{"vocab_size": 29228, "init_std_o": 0.00322, "warmup_steps": 336, "train_tokens": 324800000}
Each number is 500 + 40 x the weight over its row's rms, rounded and kept within 0 to 999. Layers, rows and columns count from 0. Numbers have three digits each. The size before them is the row's rms in percent of the matrix's.

# layer 3 MLP up, 1536x384, rms 0.0372, rows 394-500, columns 192-255
066:492507551507516469548448452529499516549503523521468503506447508518506494545486526535522561476512495467500478546517474407435525564519499490488515443548571497518488556512515537582518511467481519
105:502496510453391570481467502483519501533500453540464449472534450496516484514503515550491466518512481604490463442521511479512493523507506549472503452457399454540531444549530411588506490476542486
095:481457572468486496523454485581497474464421419479496456477524495545419473509482562479498526500496522605507486527492497476550530499476483537495479460523537489494505516523537533560487548463477491
064:510531469514424469540466485469487491550486520506498505561463528480506586502562519517525534443395504508546512520555441421473418524456502457559471488325564462498510411444507542513498508497465559
103:548492507516443572551511506535487470475554512483575503458461497480541513542565487495557533555538530455503577533516479503453520512478424528534503489529465594482549511507486456528597553460498448
098:544472503498470455481518505522476541482521511504500438576481447493511543536498558515556512507544513532510525547525525530409566459485562518505505586502410526505537581513508471418608509465501578
052:498526427527542469490493523621473478512447454479502473432499497515490572569492435499511607505481516475490513522544445518482518491504489448509429451378523536579482545546538484505455521515486472
087:491496507483521508512446546528484477499463461471485399559450519490453558525484552545468538513444434468512518477516502479529484449526486523554476510507459496504465439545502399536492503518514484
096:555484491485421509487488515523478496583493466522547441537444475542496525468484442462503586546500501541556494489498508487420546441481454518532530391494567547497475429495482442535516586474434515
059:554537493474462473485439504550468541543523441463463511532476524492457534468518456479488556516478525562426507479486463500496494497493482525455493427477479653528487480527483490573492540510530485
100:492433489520492426567452512511464435475476442441481481515510465491489571587585577546539513497480586416502517445501529519544544520481484554542444544503445420422474485556483516507579485464484519
056:496528506475414570471572515455500525533460471496518518587452530463524445441516486463492533534495516520502534480552480579484383569439507438585516451568521466441489512489553443540536519464489501
055:478495469496536438576472506521508477473550505504478517513479512569470516533488467496452564509455451458528481508485484491519540415530473421503482487536518505428529540489436436498526512472448462
126:535418474460401469565502527461465461520463478579432512457524498484451406505527492524482478511461527531496503473505507508539482547524464486479498497454484509416532543506478458504569482499548512
116:402495541489530406558524497589478447538468487523526492554523483530474548494498539573545499520444538463498515421540564478539588543455510531516498501475496447469489464518582513504471600480519444
106:529475519519467372560504571454406488480501486542481490477472503531519516560471582474506497551550514481493501493502553498520507508491499470435528550558517494392490520475463448500495561459571495
120:604436507513477520521493524448497534482489510513569461469478489529415534496511509484523532487509515514580470466478477470546419552542451485486473512464563546455525480460442440466505505527479534
113:438474480524495480498488532484488474495460506446493507394467449506495553490476538553497454567454480560510480451568489442472508580522413438505507512482536466527513500504519509539526535431433470
091:485502514462486470486479486523449455469457394476463526444483537520524516609485560566478530470503500542601552469526538439516506567515547504586483556495499556490472491526486466564483508489483508
111:509443488528490514548506529451482503507440494498487510505485496444499584497483561484559444550496472485532488499546486446455451467504484526531492473522599498504477481560537525527477509490473463
124:507489521506476540500446534550483411523415422506504438514532466523534605533544538544511543474481508466523467478475550517483534503483463584509430484512526479478475483502493462532497477481460542
071:547513555502528569523469482538497529487461472546507488529497503468489517475519509429498553477517526406593473482503459431451519509508539543541480407494487498484496522516485418454516536495473498
071:463552430501500491514484440584486470526416484565461389520444527515454510551515540556476573537429477508559463490451481508482573484522443515467464533492501464473483464504484511497443561526467399
050:470490517514526452568528509510505494535474532535441489453493547536483555586466478472518529485501475347489515529589513475495462518432482411480483513466572477364516467477487459538481466491441551
080:556517502523549549508530510452477485482463512524477504495435543470473555555492559496480510513471460574463548480570520393454464431584528505535432518531545497502554527509543554511506596508478511
120:499484542488506474539557555485495482563496458430494464504484494511481571502557533464565470473530479466556439468513502521538525563369522499456475545496431513454486500513458503461538547481477428
102:498490508544474506589488473542391490495466477476472437512480514507518485458468442548509492531460476581535549485453574515492522512524406490556486488498467545452440509504488496546535506460483464
127:530489456495445481495445550542448504453492451590421428434484458484491487508526528565505584504527573549499514487506573473464533564555438504488498519465510510489523543423448543505580502449462545
104:464477472476489391493544538529432408492400426505424508554523419498463597452519564535492560487435522488529462500471573517511519551521504476490527516501489481412503540467411508487478536509484556
137:501477502542426455542461545450440458438485482574422470503445487527503538488509475584504506511508486520496500539489484479478468482486470598556479541502493489457502570493496423528526555498515547
114:480498578487490429548463478496501556558519509453468471590538511567491465477540415484566425509503507429511513474504472454439547551513490534514483489462465467517541471491444414571497517481434499
113:546509485509486480534493569501419480551477537517465454477551503436516523510632525572521443513441533443544453512490523482470530513436420496491430522523508548481515520550475487467504605484485467
131:455426519466484441460439587495491494545495460509464488462476463514455603502530469531485515553508398504561474501546583521473525543517510552540455525507535483490447546522496501528509527481504498
103:495473479542488567509494513500478518479466531522497484569509492465496548542512539484519500512476460493517502453569458440470461476482514527508440477496499496496489454535501564458532515428417442
074:438528473436500475556473452508463440528477497517445438370456516505496487527496587546521525542505530598470526542478453496480492472547509510531510495438663438511474464449487576521481481455517498
107:444478519506459547541530483413479447513447516530502508529432497489498498488582498512510513544467495514533483519496557488474509436540487470497505510422505479425538522505488529519511465467513485
121:507472517530484471534385520488473474452433460521540478435453506453520513483510501639472520496478500473521523492430522490483515502468449450499411511521486479477611492448555494600483524476482467
211:489496535474494522621524487497414513465484492508470373578425482483526476490576565563497490479430542534557486435495578487549528539513446577518479455576436469514585520551468492481525568503513522
121:534499509462474546522529488531467491517468488500465473524500463548533483508513559460561484504502504525506519529535469469487484492535412611488497511471503491476528526518486424574541520498504524
050:523510488494534473484486421581500449503468495467487516513494519520536482506481516477547527467549481596566515454433466514499515422501534497479528474491591515524478510534467502453511512540537456
123:454492538468506487555424489496513479520383474559492422495542426459464470522515505598429515514528567540451430485495543470505521587515417493526477466447453432528560561508475513522558574472512505
115:475470465441491540488515557515459459514417534498527504439534512511505435492465455511521514469506412563596500396505485424576469597484474577494461532489448486427513534526481449538495534490577472
119:534501481509484475492529519527437470535464474475479494547484491493480620516488554532583550415413522569497518499520504509541558458461465523534493543438472451516524514521535520492511498449464513
088:482488500480496544493469532473500525477513507511478479513460425574528508443496510491497485512504479553528411460544519451465525503578571503484474471488506542502495564593504435473484495496513473
055:533530408510481519470508511492460497486422474521542483519501505532478546567460501487542514512528525504564453553544467463428469421508480475461503472510498473490480478443509502483430521523456506
102:440504585498496534498493467520489497507481531504490455501477515549498498566474533505511504502474492490553512471489531483483521581462460519487489484494545489515458450392472490507502523478422469
104:451473484506456571537499493458503493510447441557476463522481432548464489520506625490466523560549455516461442435678519431505490504479485501544527566479513494437538487527486501560486471495552573
110:533516511476527563544442485480466553503473484577469439532502475502541519562443528540511478522520497477510447453492467456489458543531469549481542450484486503567525455531504490535523536458484435
115:497502507493498480527475473531526431582404437519514445556509443474504524548521617561542524472432525499540499474528519507540493448486460542507476451506539534447534482560483519496493488480400449
076:566425539507491414470490548515471503468471489500507473546468467544503576510528529583516473513451497454538472527619494490507489512477463561485472540513503494496478507511507489494498509447445481
067:514457553487505504526511530550483494551478440508460464570469412508510552529583478542528560512476466496513472452548509403491592536493410518541435508477535511499523480524466470579549486447481499
107:547479524503438573584494558531475475472429493475525436507543498525406457518474516476484519524553525496591463487517487478505504551561475576517490533495474534446503507453467432492479518522469512
055:495453555464482493545483541493466554538445460470483475541471487574499568471493570542545482567495534463520471411508518510493520502555467479531519462498569515463447516487520481555481492368419454
116:488469659484483501559497527493516501585536395519547522481501504597402504480551455546435553556472566422587497527502543482505447550446513507472465459479557436479602485462487485498482491496535456
099:447495465563497521506534511529496484479431503537509496479548410536529516529473500542482473470564492543444457471589531510553515580478450532490494598531623504505526502511479530516461543481517571
125:544455487524533424519475548502501523470508513482473454554480464440492511524527542504558470530479458415493478443501509434544469463531446538509452531506513445362499518588555509580544498465537547
069:553495508509543453451518475491480524510490507569418520526496533492491561532457541496498495533492544551549536451588488483502493536469469591463564418520588577609467495507563485510458541515445438
050:486495460466514447523438531578486436554493504504489550445515540495485516469443513454479518478403523563469533480451464520501397528420450414537490590452525520545496493546540483558482566463462481
116:503484496537441519544513484526514439515499463608552493517535509557491401515540484523504558505486546417539527394463518497526482456511518523485493490493482511460535505406465462570498527430477505
099:526481489541488451525490498453485531498471538517522489477469510512489498533463544516542464506492521455507535548482442479541513466563451500500488466452555468421492498513504504480494573462423525
085:469449519500541524570487531501410462496437481459505506475564450483538496422583542542494509495553516524517450431532630539496491479404471524500457493481482537505464527523511491532521534431514517
127:573493546480539564570563534462431468473477492479512487512508465500543541502497529600570509503522467496485503519477505473522477466527474541509498590482482497480514498480478466531614437491496460
113:464495498536467495505483560602481480512375494513482457457466450502535451490495503521541469516537508504570429458526527457510463577518465473517502470440473593489532527495530501547518534431480500
114:488474504532489384532381507497485559484576540497476470474501497479452504531474486531470506559556522519499520530527487477484566578510457479526444474495496466498504500536561504495493646475510504
094:455501532528511484562481494466472505563505498499439445499492507458514522501612499545478582548373534526505479527488529504528585458411480510491432519538498549482533508564548486475494532488545443
070:461493499550501397532469484535511474476456518586547507553522514580452554524473493537486505478449497424560546456496478492506488458483518527483490506497530491483513550491533440467466483475414502
121:585472537455443464528542531541490481555485484451448442532539489461517569470541535475572499531495502499572497514524539465453457481494509551500502475527482541434506499509521478503548527493571544
109:462465465553476494479489592438502517508506508536493495502504480512534528486540539589530564469537540489561464563554526419451420472490510500531485476461570530425466560470453494487459549510469510
066:451500515531507503466528521520481439519467461502452426493612503503454539545512416547494542549505518395503484470524466454498565509509502505474539465509494472409468415526416428539485547489572491
111:465380529479462531598463475496480512495442471529539490550504497506418493483561520522489477462486483459569525474512515490497506539467481473492460536466510447460558520534481472501514491477541505
088:533483543478508440564528520553523513489360504419492437562518456535502602548485495504525361519462514444524505491551482414471531506531481496496442470531458527463516498545560417507512546459433415
110:595503531537428514490473536506510516486493453464490510515478503541485505497528502494562445499460487454543552502443419430481416520546497578542456496479524464501495434480501558595499542435393536
114:524499511523519492518481537534490505468495494523497500580515471518429557499504514520542556467483528483510506427487589461494555443470495587492418438512508472518571470548506557501608545468442485
109:505482462461489503522565516508399484479529531467463491486485478518475638506587529523568479488472477494474500498476496446476458528538481564424515521518525503513523555571467442513625518470507487
078:456443544487521505549462504556470493510450414442451466455481497460496582528512551542514538507491514474477462515521515499522542568490474490530489515563498506519540501516487487575530444471550471
124:471485509465498496601554530497417516461491496492464504390541480489493471505477551546517490542521452538502504502551547516437470590431498502465492508497584522413508595491511537598511584448486470
104:470482491498479513476455529582491522489507493550541470468541481485485467576530463508481532531481491432520504528554511516496507439497531492516460516499524479501523533488477528419502476459452525
122:509475494492496486529515562433442450494465519522498465405481477535493493532520527523495423477556445571524482540554448552433443574522422519535515471483557426374505517540504463533497545500445526
118:440494477494518525538521458533485491465523505575530521441546472498505499571506538535477574569552539480496518499538569526466519481461528499449508481492537546487532535450491429527494489449463486
116:509483516471468531535487593461486507523452465494519496572485518468518499457514520517535562532414517404626477499552477447561459454466453492522428510533489545459451445560484443462497453504496544
108:467441523532403462524455544471513469590569525539564504518453498490407500498497513527528600536419583432530551454504501487549500509474437469476505509513590469427504432536584520491519527474491476
090:506528507462539474529513469549473521495547513512427467493486514470499492542492462542542515508458663498490600465462505487500484590488555503430443544508519457555559473440466537581504522465484477
105:525529533510495466508500514553411467468535518507498485426504496485597508555527466574563503528500532571503537439500581546445569539516552581518428524457535513546523509508502454472511442473515527
112:477478470570475512496536486504477461509527513513466478470479504517536582450477505530503540466472476578528559561467532504472534506524479456508450484541444598519496509466470548465495524445427424
076:552494507507482537490519486509497527526445512500388514502539527495433506518448458608508557573470530461531504490486362479508399509469445487501499494484516510452455463523552471523523489479499435
124:544496561541466479591496527508437428490480524460455491516508466551540457535515452588535510496533604523487525563431553525463462575496365526468500493465552420486503547461449455565494553471483529
092:496525534501487504561513544528477511518499525492421503480425531434471520501507466505520514549447409515533549501441645464487513475477525526521521467485590458501521474436467548505500535496420426
117:451457515579423528509498520433488508507552516482539501503534517480466539501546520505505519563559537502514517425551523510555523481443475478473502512522497505494530505570471519479546521460477508
119:477505542540515478496491549550460492434439482423475464469506436535500567520508451513463537515505506602540500541492599436507486483475517463480440465540477488542579520473451492496493499470466495
108:585454533526476488580426503486518504511448537489537495625523456506489519525468544621501452493468516443542459451491480513552524498505424422474477484488477537477588474523533501501486563491514471
080:508460533486486503562490516517476516514433492545386431646415440500509499528521509561507536553461527513530468470558510442512505537539466543521488462548455465498521478542504502545554569469518558
073:496451486484561515489513594434499468527515483444528510526530429521490616450544597531447422488519587420509532434592516559481552508473502443476474569476568529432518514511491488443506552411481476
063:461423520513526468538508537518497490500506502469520460504441478452475570498609593541502487561506491430525439454504508512466578510462495562456485449504544504418500479552443463554583500389466444
057:419529481400512427566494492476510515491499505493457512516433515570511484487506479509558485492479414489526444529512453437579462445505478480553507524495575408511491492485499525512520538512530489
075:483502547498500554575500494530489456546481415499461508545455524480475550529518485521526550508444479554489501446541490473494534460511582478567477507430508493373500503497477491480461490484482549
081:485489526470528475576479499536528502531466508503561501485564499527437548471486438501561527539437533455538564478521445452445443480462534502514484458461527494502507562472469530492502440421434418
100:488497512449475500483484536514511518463396455547534489461511426497507510524542567438556611490483486558556476500582527405495480512513498493570489477459499563499566472509422449490551467477501472
059:492514545507442494532473478575468509517454507571431503509443479508495522565494507506613591531478554545562482523441452435470519508551473518533484484461523452509513469469544585533504528486522487
048:511527495487513477434521470523486485518460496491464435560526489499491544531500361468543565470445503514546503599536461439468436495476475469465516500469565464417514463493524527529434597570565523
118:522488545486485522515429511454484515459463471500414387545481500448525467503521520506508493529444526561466460520525505419545502493566538445460412482444474527518513510495493460607496568468494533
099:486493573461480542522537528543464465553482428450518508486521514513508481607532522488532494504521474510596537436490523451511431589503513560511524625421457478478514491510476424518509493498494486
108:506459505457470452519408484457524536468493493506537416603539484597487497586513464511510459561514573488512483452471506474493515524512534481466448507500511528543508495481512488477473586455461490
093:456487535549492484556457505468504480571517517502545511453464493573416527558518494538544548525556523524576466503516552480548569462470495447489530526501425532456534484530506547450480565504501487
123:467495527515506498541499516515503500574419483506463440545443443468560548534559539550545495495408508506562504496543511465515509494507440509513442460492514496472526423527480528469542481448493433
084:540503616484508527528530495517510456573509347448462519558497482515494548552526472491476561570480491526469502435513536529452535453512515465603532462550494470452551430509538546525496441490545500
056:473557508483504510488556521524530492497502527511528465468599521543473487501484405592426503517488507410488518439556448463459419467484505571424543440490490542466493521528535431486465527466517516
104:559499455518505474502443517520485496519537474520548562511473523527527507506520480487497573528459439429514538452582549457493493527520483527464502489501470492541499528451551481500560544463442560
# layer 3 MLP down (transposed), 1536x384, rms 0.0241, rows 394-500, columns 192-255
056:517431405517590521442596548470483516473507473456560502515539423465561525465513534433544539458511449481560546481459481543546468466489521484499457555515503536509435430524534528478489490414482479
093:495466542512536472497465511478554487454506462503457613539504519605505467483526557566504538519475472425462477390459502528545551480544488471525499519509439439484481500537508514525541471479526492
078:471394481460453481488557464521502568532484487475515487450462412451473514442532436555476437512532476462510501563567505488492468491548499575460579505554451561515530516466517469484471493432543480
055:567490461543584491523567479504492531498511501423459565503535498509460512430503513437486509513510494503440493425433536580542487573496597521499564492487444474493478498437481497449559534470443483
087:511533384511523490518498579452537496483516501546559468483484565464499520553542509530473571418498489460477479409479576541550550449513514508509513543579466512531509447511500516467454473522512540
133:510458483476480540526432490522530491512511480509495467486514491464500507473462466495507483451488557550454552504532477466570479518538505467534514539522454439501439475513513517553438413553550506
062:487586578481467536514504459400586541509499437517528520468455621450577488475499538437478463489524513509529515488532498514495512550459539515495471497515382538463527498511488474494484509476477481
086:449527492531467495508579486514512530529472472547524498460511495483521483490502487517447475480576523523494514527484522516540529539437464454553506480547480546505536439413529451448534497466554443
088:437480551535552467490462519496494496490499536489469515474449432513411427488510518488459452526520484521525519448515497520501444512449488480511556530494548503468576584499582513514452435522428521
062:473491537480507577513464478451549501449507487472573466516396506483577410443542486545511506524464400423490513478564483502496468542504523482503489491544517484457452463537461477493449518512551521
062:550346557482518496488475525521468478512496440482483515560488410483518490470609438525501582447493501495504476427507542509554475499479492506521545471526566484538486503496527461540582508493516532
057:524477501492573506500438446500481449380532555480518524438554482537470462496522530572480550507487495476534531477373540534498543472557442466514483448423489448550487581554507490498493398476516447
058:520469568473460592459532494475530561512475498500497503461447545475593442480438568444542449471476484584529485494568525480457524501531489575474509504487421499612501475513457526515622510510518484
128:449443542469468488472489464464445472509463449475512501476483396505479529474501547504559500520597421412524510488554470546431504481466530556501535567490497494481484475492488517617417469498467480
114:541501467472441441509481492520464527461541469511462548474404437412536526488487538582528463530459469491454442460492427502515506546516509572483460470518447449525529553524473537520563488536536555
087:558479464518539571570453517472420507532449583444547541444528506559550497466521499503597537509498482452518505442502501506502434459460519525517425523505472484530497525491434460544540509500510527
105:690489486511442492535546520491508461460430522478506485493490374465473480480518506494538495512475506552483509490509553432449441507555436524454616550489485512466514523450458494468541458565529510
087:469460520523484487511456413478487525526474534511484530438511498510522503597506521546516531509481492544504497524370499545527553514457503474553473520499515544538531460537541534515509483449464466
108:543475475520544489465452485496483498526474522552548533509539488507524501470481410499485538462569457438392399468433481557427516471440566452498489522565476541599465504486456541463454425506521509
102:506411511473454586518528563543487482435551489487433527604479502503462518501545439559511488501451492507559454544534439486441538524484523470515474426484577481529483498522589526538547508471477485
121:435415427500447476469484473480499448470473490551479527504497371544550528495555486570455520464542501530468467505475523551523467502547485535565462560521513483504474624511480474492527510488507547
058:466482419554513508568493493495483487466480457473447426460571390524515466443494489587396458481500475553475493388469571535554489516486507434517428559542495482534483512529471546539531516501493507
057:476443469479525443508588551488552544527440504492573565490559390413522482415493490534447444476548494443473551494573510475562465513516497555469455526450489555600444530567506496431459495461451485
056:538407439480501558517495446530528549460526424506533531544472559451507540433429503510516413580543462522479451515445586499507507519518480541449508489482410537565522501500518510460589455514517491
060:539493472539493506480521489499450529491508438491510545505505419475491520484506479512467541517521504495430469514491506520521443480520488518585459475544458506454434439473537516489493524545549496
121:459464461493450488489522551472475416439485485530513478492533449470496482451479469556528501499424539571497422598462471534548511454447478495500504547522480547632451554520512447480470473514533491
121:497445579528433464571488484550441498516483523526493569495497517480460531480504614506500515563482493556530512460546542482505509448577507420568539527534522539457559582529545524534544544485512531
104:475503486503515567484501518416505489504479532539536475504502430528469443440543438489496561541480532531498455547544468481446532487482407461489432484424517526489525509481471498543572518438446527
137:473516509434517485489564482517487540478520419483491553472554425604465498454491522480489447453570518495452502531461476482569492530462472493539520521464523444509563525505473491521502468450467469
161:523536490431501568614610494468504475486508509480522502559533446539517532579477525479535541513486488459538459425569535543499451518449509511550502460515531558441479471463550489419502511475515425
096:545459460506492436499470534527509504499534419550570509425467476509472526477488465455555463503516529483531539490467468530511492442392482465464501504499614470488568494522546487504513539495538548
141:546492519501421470512489504577485461546454496514485502459522494521405522485498604514454488511518563505492579506491487459552541472542492443552513533539483496559578544501536462489517400442469484
102:520530432484534471462540540424504498462491452483522503497594405490447488552487457521574508456500501510525547479575521507494549506541450596428449514572523444584446486516515535468510504574515502
077:567470481450508551580459447500449510553477464480525484451450477486520376519466430491487539482506557446534488437519540534524512437496520513593481556552540482545472553507498423502567503435535473
073:518477557529562505437504521536526549468484501432494444514566521567501498462468446479530417463476456510476547510497488548475471589478540488425529485498463478481567379465479501470516518471468430
111:521491463537525536579560529439500447496528567488460493523474439517484451503515563451553413545496504469502443506475482506501465494412496590526560530506408512497438547491430415520527499566483489
093:508436506480536463649487491519471515363495556598532519503500482542496503511529564451517464484491529467537462475482456516495459437504477465525491461556495538515524540439534452480515495444465463
152:479548563496491566503500458477488579508507565509533521511454517490508411484554512472499472467488512494547468499467500483551511509529501539494542476520427470504572497514500479505611499678599500
127:540519420519542457505531504488515473466542460453504511560475421531473494523466533557548554565488456500449499481442462510486551492506552555491496518584532596435543489549504543516429481512412507
055:477492562533439517513460562547502469443479514501512464550538504498488522486488552436494385484492522447511513502576554440439504565447499519496494533508503551514604472533507543492470499436510502
114:487429540495482473485485597500529437509482520499524555520609429501449441493458371509540500501474512510561513482508518467494456480513499504458469444467554523582441459468511551484522513613511484
104:493448543504457462504453514449481485485550464465514499480541476490494492550495600554427504418470493441492444557386548518521517496500528516448555577534491559446459510500508499486409484439529526
132:472533494562494560530470526511492565527447553476529517474488476489476495509530499480431534490589518403451530539427465571480485500431446453494496508444530495512587547406478539512469513514506532
099:484438503458485560496481530504521541492562501532559457469530415487563426488481451495506439499510519477462514593439509476506515461453453560500534521522472434578518456480493483480584517559512492
053:416525513525499407518517491491472570527525563458549503499512540508528398494533505460524480486479431567487510517423502483487573549508526630508547528521463541491569551560488537493525515518473509
090:507451505510502468570482448518461531558619545521496500479510484487441503537465512536454381494491472530517593529540489455563497460521484498512523477397529498553621526513544487562533521552462428
115:526533483504463545494537563443567572532514491493553541511494529455540492485493550460478441485471527455481517340478477450552504472415475516534512502519384563457480519483490513509579495523512488
088:521446481487486525467530559545491451485537457482517531467543431472494508406557451507547438505504500476497481427392482515528525499464499503505520520475540481555477514432467534448517449525505502
135:445458510457519458510447542470467532476507444584597533549512436559558523495413491484457478462546454525478447498524462545516473477474462541573418569500547442461493472509492483515492480500517540
082:519372552457453453500455544534497480537474483437501446512487383554505608514540508546489504540498544469541473426536515479496504521506452517496475512498537511470511527512494500508557552391471494
076:474352510485474524532489535510461479510463460495498435520465412537520554547587548549522547512495511504545476426557522447496509497509443480530452506531545486454535465493460486571537512349461447
089:528452464429484386519493516501506601555486534517566481501597431434495497474484492528564390475559451473480528459458517466445495510478513447460475523557545469479585585478478483489438471523478486
101:503361524484471487546478538523460501514443484464487439526454412546510572524547529564517545529486513464532461427541505472487536505525460480511474457493572518425526528479491460560536547361444489
118:469533443530481535517493492447562439504504493483501496485519467482450563503558551457432475485466522516467509502464423621462554484543513478485477474537527503580457452450510472523517502512551520
087:482448458523468475504470504444546454551547631441450468542471499425545539508520550553439538488543477461504544435485508606506516411517479519480497474475419404540538547513538461537509443492545479
110:503431521419555525506526411511539473605448492475501572497504481522491519455449481453504615510532504494533448499532505516510510521511490511463497482524566464595443451467491491522492473419525460
062:429474452524455601476435484459532437428557450496519477449503406487478385484483573470489505498476524442414480520463513538538470487524586571453510522480538450470466471523461488486481501533514569
053:483482482506520473482497387481487486493517509539519518437477539502505519477554506610530487548453530476495473512543531512484492513505476555515502471586425464538528464436491483497535490537505525
128:509436507494565454459492537500549470508464461427521485492541513504531608498451584536528510502520553502471518588498508489519519521513460481518477503503469513555460486585538472451504531491539474
077:530527460483527484505505493520471508567472479466563519438470479494493518514478552493528577470524533525505527504520526529507535482509509492570608478534424494463526519502522447516575456447493482
065:464414480509492544507496610437454486507504515481493492455480440521522556511527482531498521513552556583539521461540541510513489476456464454502492515447569492470485490513436485528466542351480536
152:543448506532489491461419558512524521484543510418488539505526421502498560450522436505508596513523481400488530577480453557475486519492489478482499541489464390532529464463480512471526456534555587
100:489525498532550580522477548543442525543515493538461552420474431475496397603549486491553505431474443471589485463542506584530579479500531464483441457481519540465517551491551508492514465519498477
091:545438525524505546540475504501477482606437461482554507456480516451537516437548586525569484482467548546579525534553521489543479467504520509534510500520515504534565564476540504485530554519549421
103:506512481450558417507485457485492563446438438529497535477496436522504501494504466522388549498559513502450426535493468459488527481510497490545557504517473547497492502463455549489499485521538553
063:502475511505507572469484530457531523499511462532506514453482467467532427504468508460481516501502550469407499533482537577468529525497545492471490508488544611477503493514512508491472488513608554
133:477543501531491469496471495513596484422431426494471461507524526616483536532513498470416458518539502530488501487538519546495528552508528519467460504542487532508458537492509460505439542482419477
079:516388491424486518590497527519499521476516451522505604493537430532519506531569554494493492491434511482441428504520480504489476522447506511484527509502506523529537542546558504572507488502391462
062:498487417568483536572466516468527514530485486491597497513397397479502454470467536475502540509534546553474501512536541497527463458467536442491484543492507491510540525492548511516598484425563400
098:468491421514529568557547493459552538565483509493566503497479476531552498517528512469460509523492503636465503480521453503488430517519504511511493510553504540546498516438610560506480485456448536
098:477408545472465518508503516528471511533492502455508478533514438531479590529595524538506511533465485463594463469569515384519535539463425493532489471530515492431577504503496473564540579367456414
110:511573456519517499435462435462488507483503481584492471503541487456534540498432507453510502523532557531442505501488491546530498511575558582441534508441446434503542492541461484513518504493555541
083:538537514453469435445498537519469477417533470452455474562530422532489508504506463533497395538519499440451486490609502472481540453419393445460493488515486506445461397436493518470524481556518481
143:459448478490438402501451477501512536461484485475534524496446473487508520507523499553492553544494544449465456459457563553526419511497508500516492517497520514444467524429477498464459495470477485
069:498335517498475491548429491483473460497487478489521458539464407528516556524555530522507561506457488485552444452555530475523549497529489513500464501516533489457533532468521468573519493366508509
121:410565465423503628516480446443480551496499460458507532550475461443523523571492495499518526523401501456504605470434467522508519508441501487502506498493391568542582478506601467548522510511474445
085:531434492491421475551493579476513476443531463487529472517464510545501481489484433469516506497508534500448549502518466387507507538490484488514526511527573542475387548558499550554526501581541560
121:472382513503476435451500449512540546415537431454510487554472446465480487499543475589521565518521525415417467479437488540524556512470518514528558510538447470485441473503405554523561556565497433
154:423443541482495531545556536519523497531415507564511473488535439468469515521518503491495487505501457600537501514555437505502521482482519526433554466458514507437471502488526508460482553545482484
123:469487537507495441507500517512505463517498526507480509472484492498444481448438597495540520495546570467476512534493449513434499566441498597450465478439571504529534558488529496434483434476539502
104:502460333498507511390463514503496466508503462468527484506452468526551545514451454473529506496501486512511512570484488491502502505477504417529507548464381518555513493426478568516430518520553495
075:442482500544528495502484548452487533493489432502504563540591467512568502472429486504518447433434447478511502506488494479541538564485475401493535547458461499552523486557466519443478497475529523
110:526476410481478438447479466479450545481586580457595465560535491479504508556433515570515498516453475494446477518432511509514509464499491410533505485484503487532503505487494466518592513530583553
104:490503505454478538476456515463482487473499509438498484515445506523506500516516529507543504528488511455463447451523465555468534503492519499490487521460477448407495567551499496552468503461532539
064:504559500575424521435458508488509457526513503498540424494462491461514490453508477518489538446536568514470527451502605589500520500560552487452465545562466461518451494545436465512557472503510554
135:469469532469493523517477521518558482535500521480464533544558517459521500515509492528474455400483477534473514488494504466515515490469504499479474464517541478600518522462518530524539542483483501
071:520478532475576432536590545492476487527584472448469521423458426511492559498536484521501457524487556477523476511478473390528397530500488491495511451471519480503472533449484461514462517466512573
121:559446543541521468413477557515539516516468532482482476466505577518496478501511520539496527448455524485495526459472539524486542532510479543582523449537507556498412457438481462517475505490536512
132:551494464536504523481407554478466539455487523483461523506461482460547482607461518505478549473477436460475559537436509459556472473507574562527491523468431459484500469478511531505466464527520461
070:468420507483512531539495534534503504570451459567501525427543413513463526474502472454489529581440492567525536541540441485506537461505483416557493522541464528465502569476488410528522486513487460
109:489470576503486561527518494507478500518479491469528488542475481534501506527572492543533529509482505488572435483495494450531528537510422581497502480537464449490609525536494435536611560497523507
129:486466507495563500471489582483481516543547475486538486455498403472496490479488443413513451536481509534557504561534520466545467454454554494468474525504453540442500465548434466563495514452491505
061:517317517485480476538493533493483505496477474477520470479468371544483551494561561536489562520521521528534463443501532501509539498494478501491461481514527500433528527523457488533534532333469510
064:512499499458478574428417521503576450434531490541476506445509465486515525521469542489518507510490526554456498475531509506467528478497535523487499451496466536542495494498535487476491496470486515
064:601464433517540506456538464523498593460487479483483499446572423486508555482469574508465509535473503424449506477439489486505475519468503443487467533468511528492558538521504511492513431398543432
069:552508499526471511486487421528481525481499483522530521441539519435501489469510510513505521474451528506485528531431472589527534460470516486473458549595479539534548492470541514469507552484536491
104:517426527498533476555517514482461499605456508544554600516558483472486580543429507486522393548541509453485514477601509506500583546476429506485511462428445516492486485542599499507495557513463539
073:549443489520568446495551504454514496520531477466581533452490496504520522448528526457529496507505562472545564504492550578559512515506552460474480505520507550442451475513467485491483473427534466
053:478460473482498521536478453524509467518530492517561516499503436591516446505502636476499388509543494506465557501423503516516511537468574505572421451538501498484477488505508486473515493520501513
109:479472474468510514475526504439459473515505543581537432419486415532472502423463530481492491525484477501561501548500489417511501400496515459547526472508508554503493471443460489448576519461557523
086:533421502417554438436459537491512513437471457512555496472523468500480455534447515521508545478501432521462439453448484455476535449502478503450410493503546597569518475445452512485408450447491523
075:521470518483490449462548361504472530455493474488506505455504405508495498439551526479445473541465534539519498516572481540517509492468489532532521472515438498544513545494474471470497544442583514
063:496511498511490556527464461543498504537552485507456541556521350444566566404468483472548473527514545556485525526449460503505419493478496562501447486502498517479469531462595557505570479489468516
114:496542454519472614437524431535429537455471536492509525560400469465510451505493490548515487478543517574556460486519522438504439503551498509581418473526441511500548579475543541503555537447494491
098:428569526429498518460553503515583532455429513469483469479562448487550463495461411484493494407516483428524520458504550502455486496496491451464598474495497559453514508547501524513487514463552421
064:418466497516509530515446453470453502541503492450450546532494373564503493511457615465540553493437470574517513545459564552494494519561525420515480517507513475516499542489472483510520529487513440
086:545495502469448516379550513412498470374532540486458473548452458535534508518475451541546442493433410495440503543455582453526489491511450485537513557532482492535504529554506552456475477447573524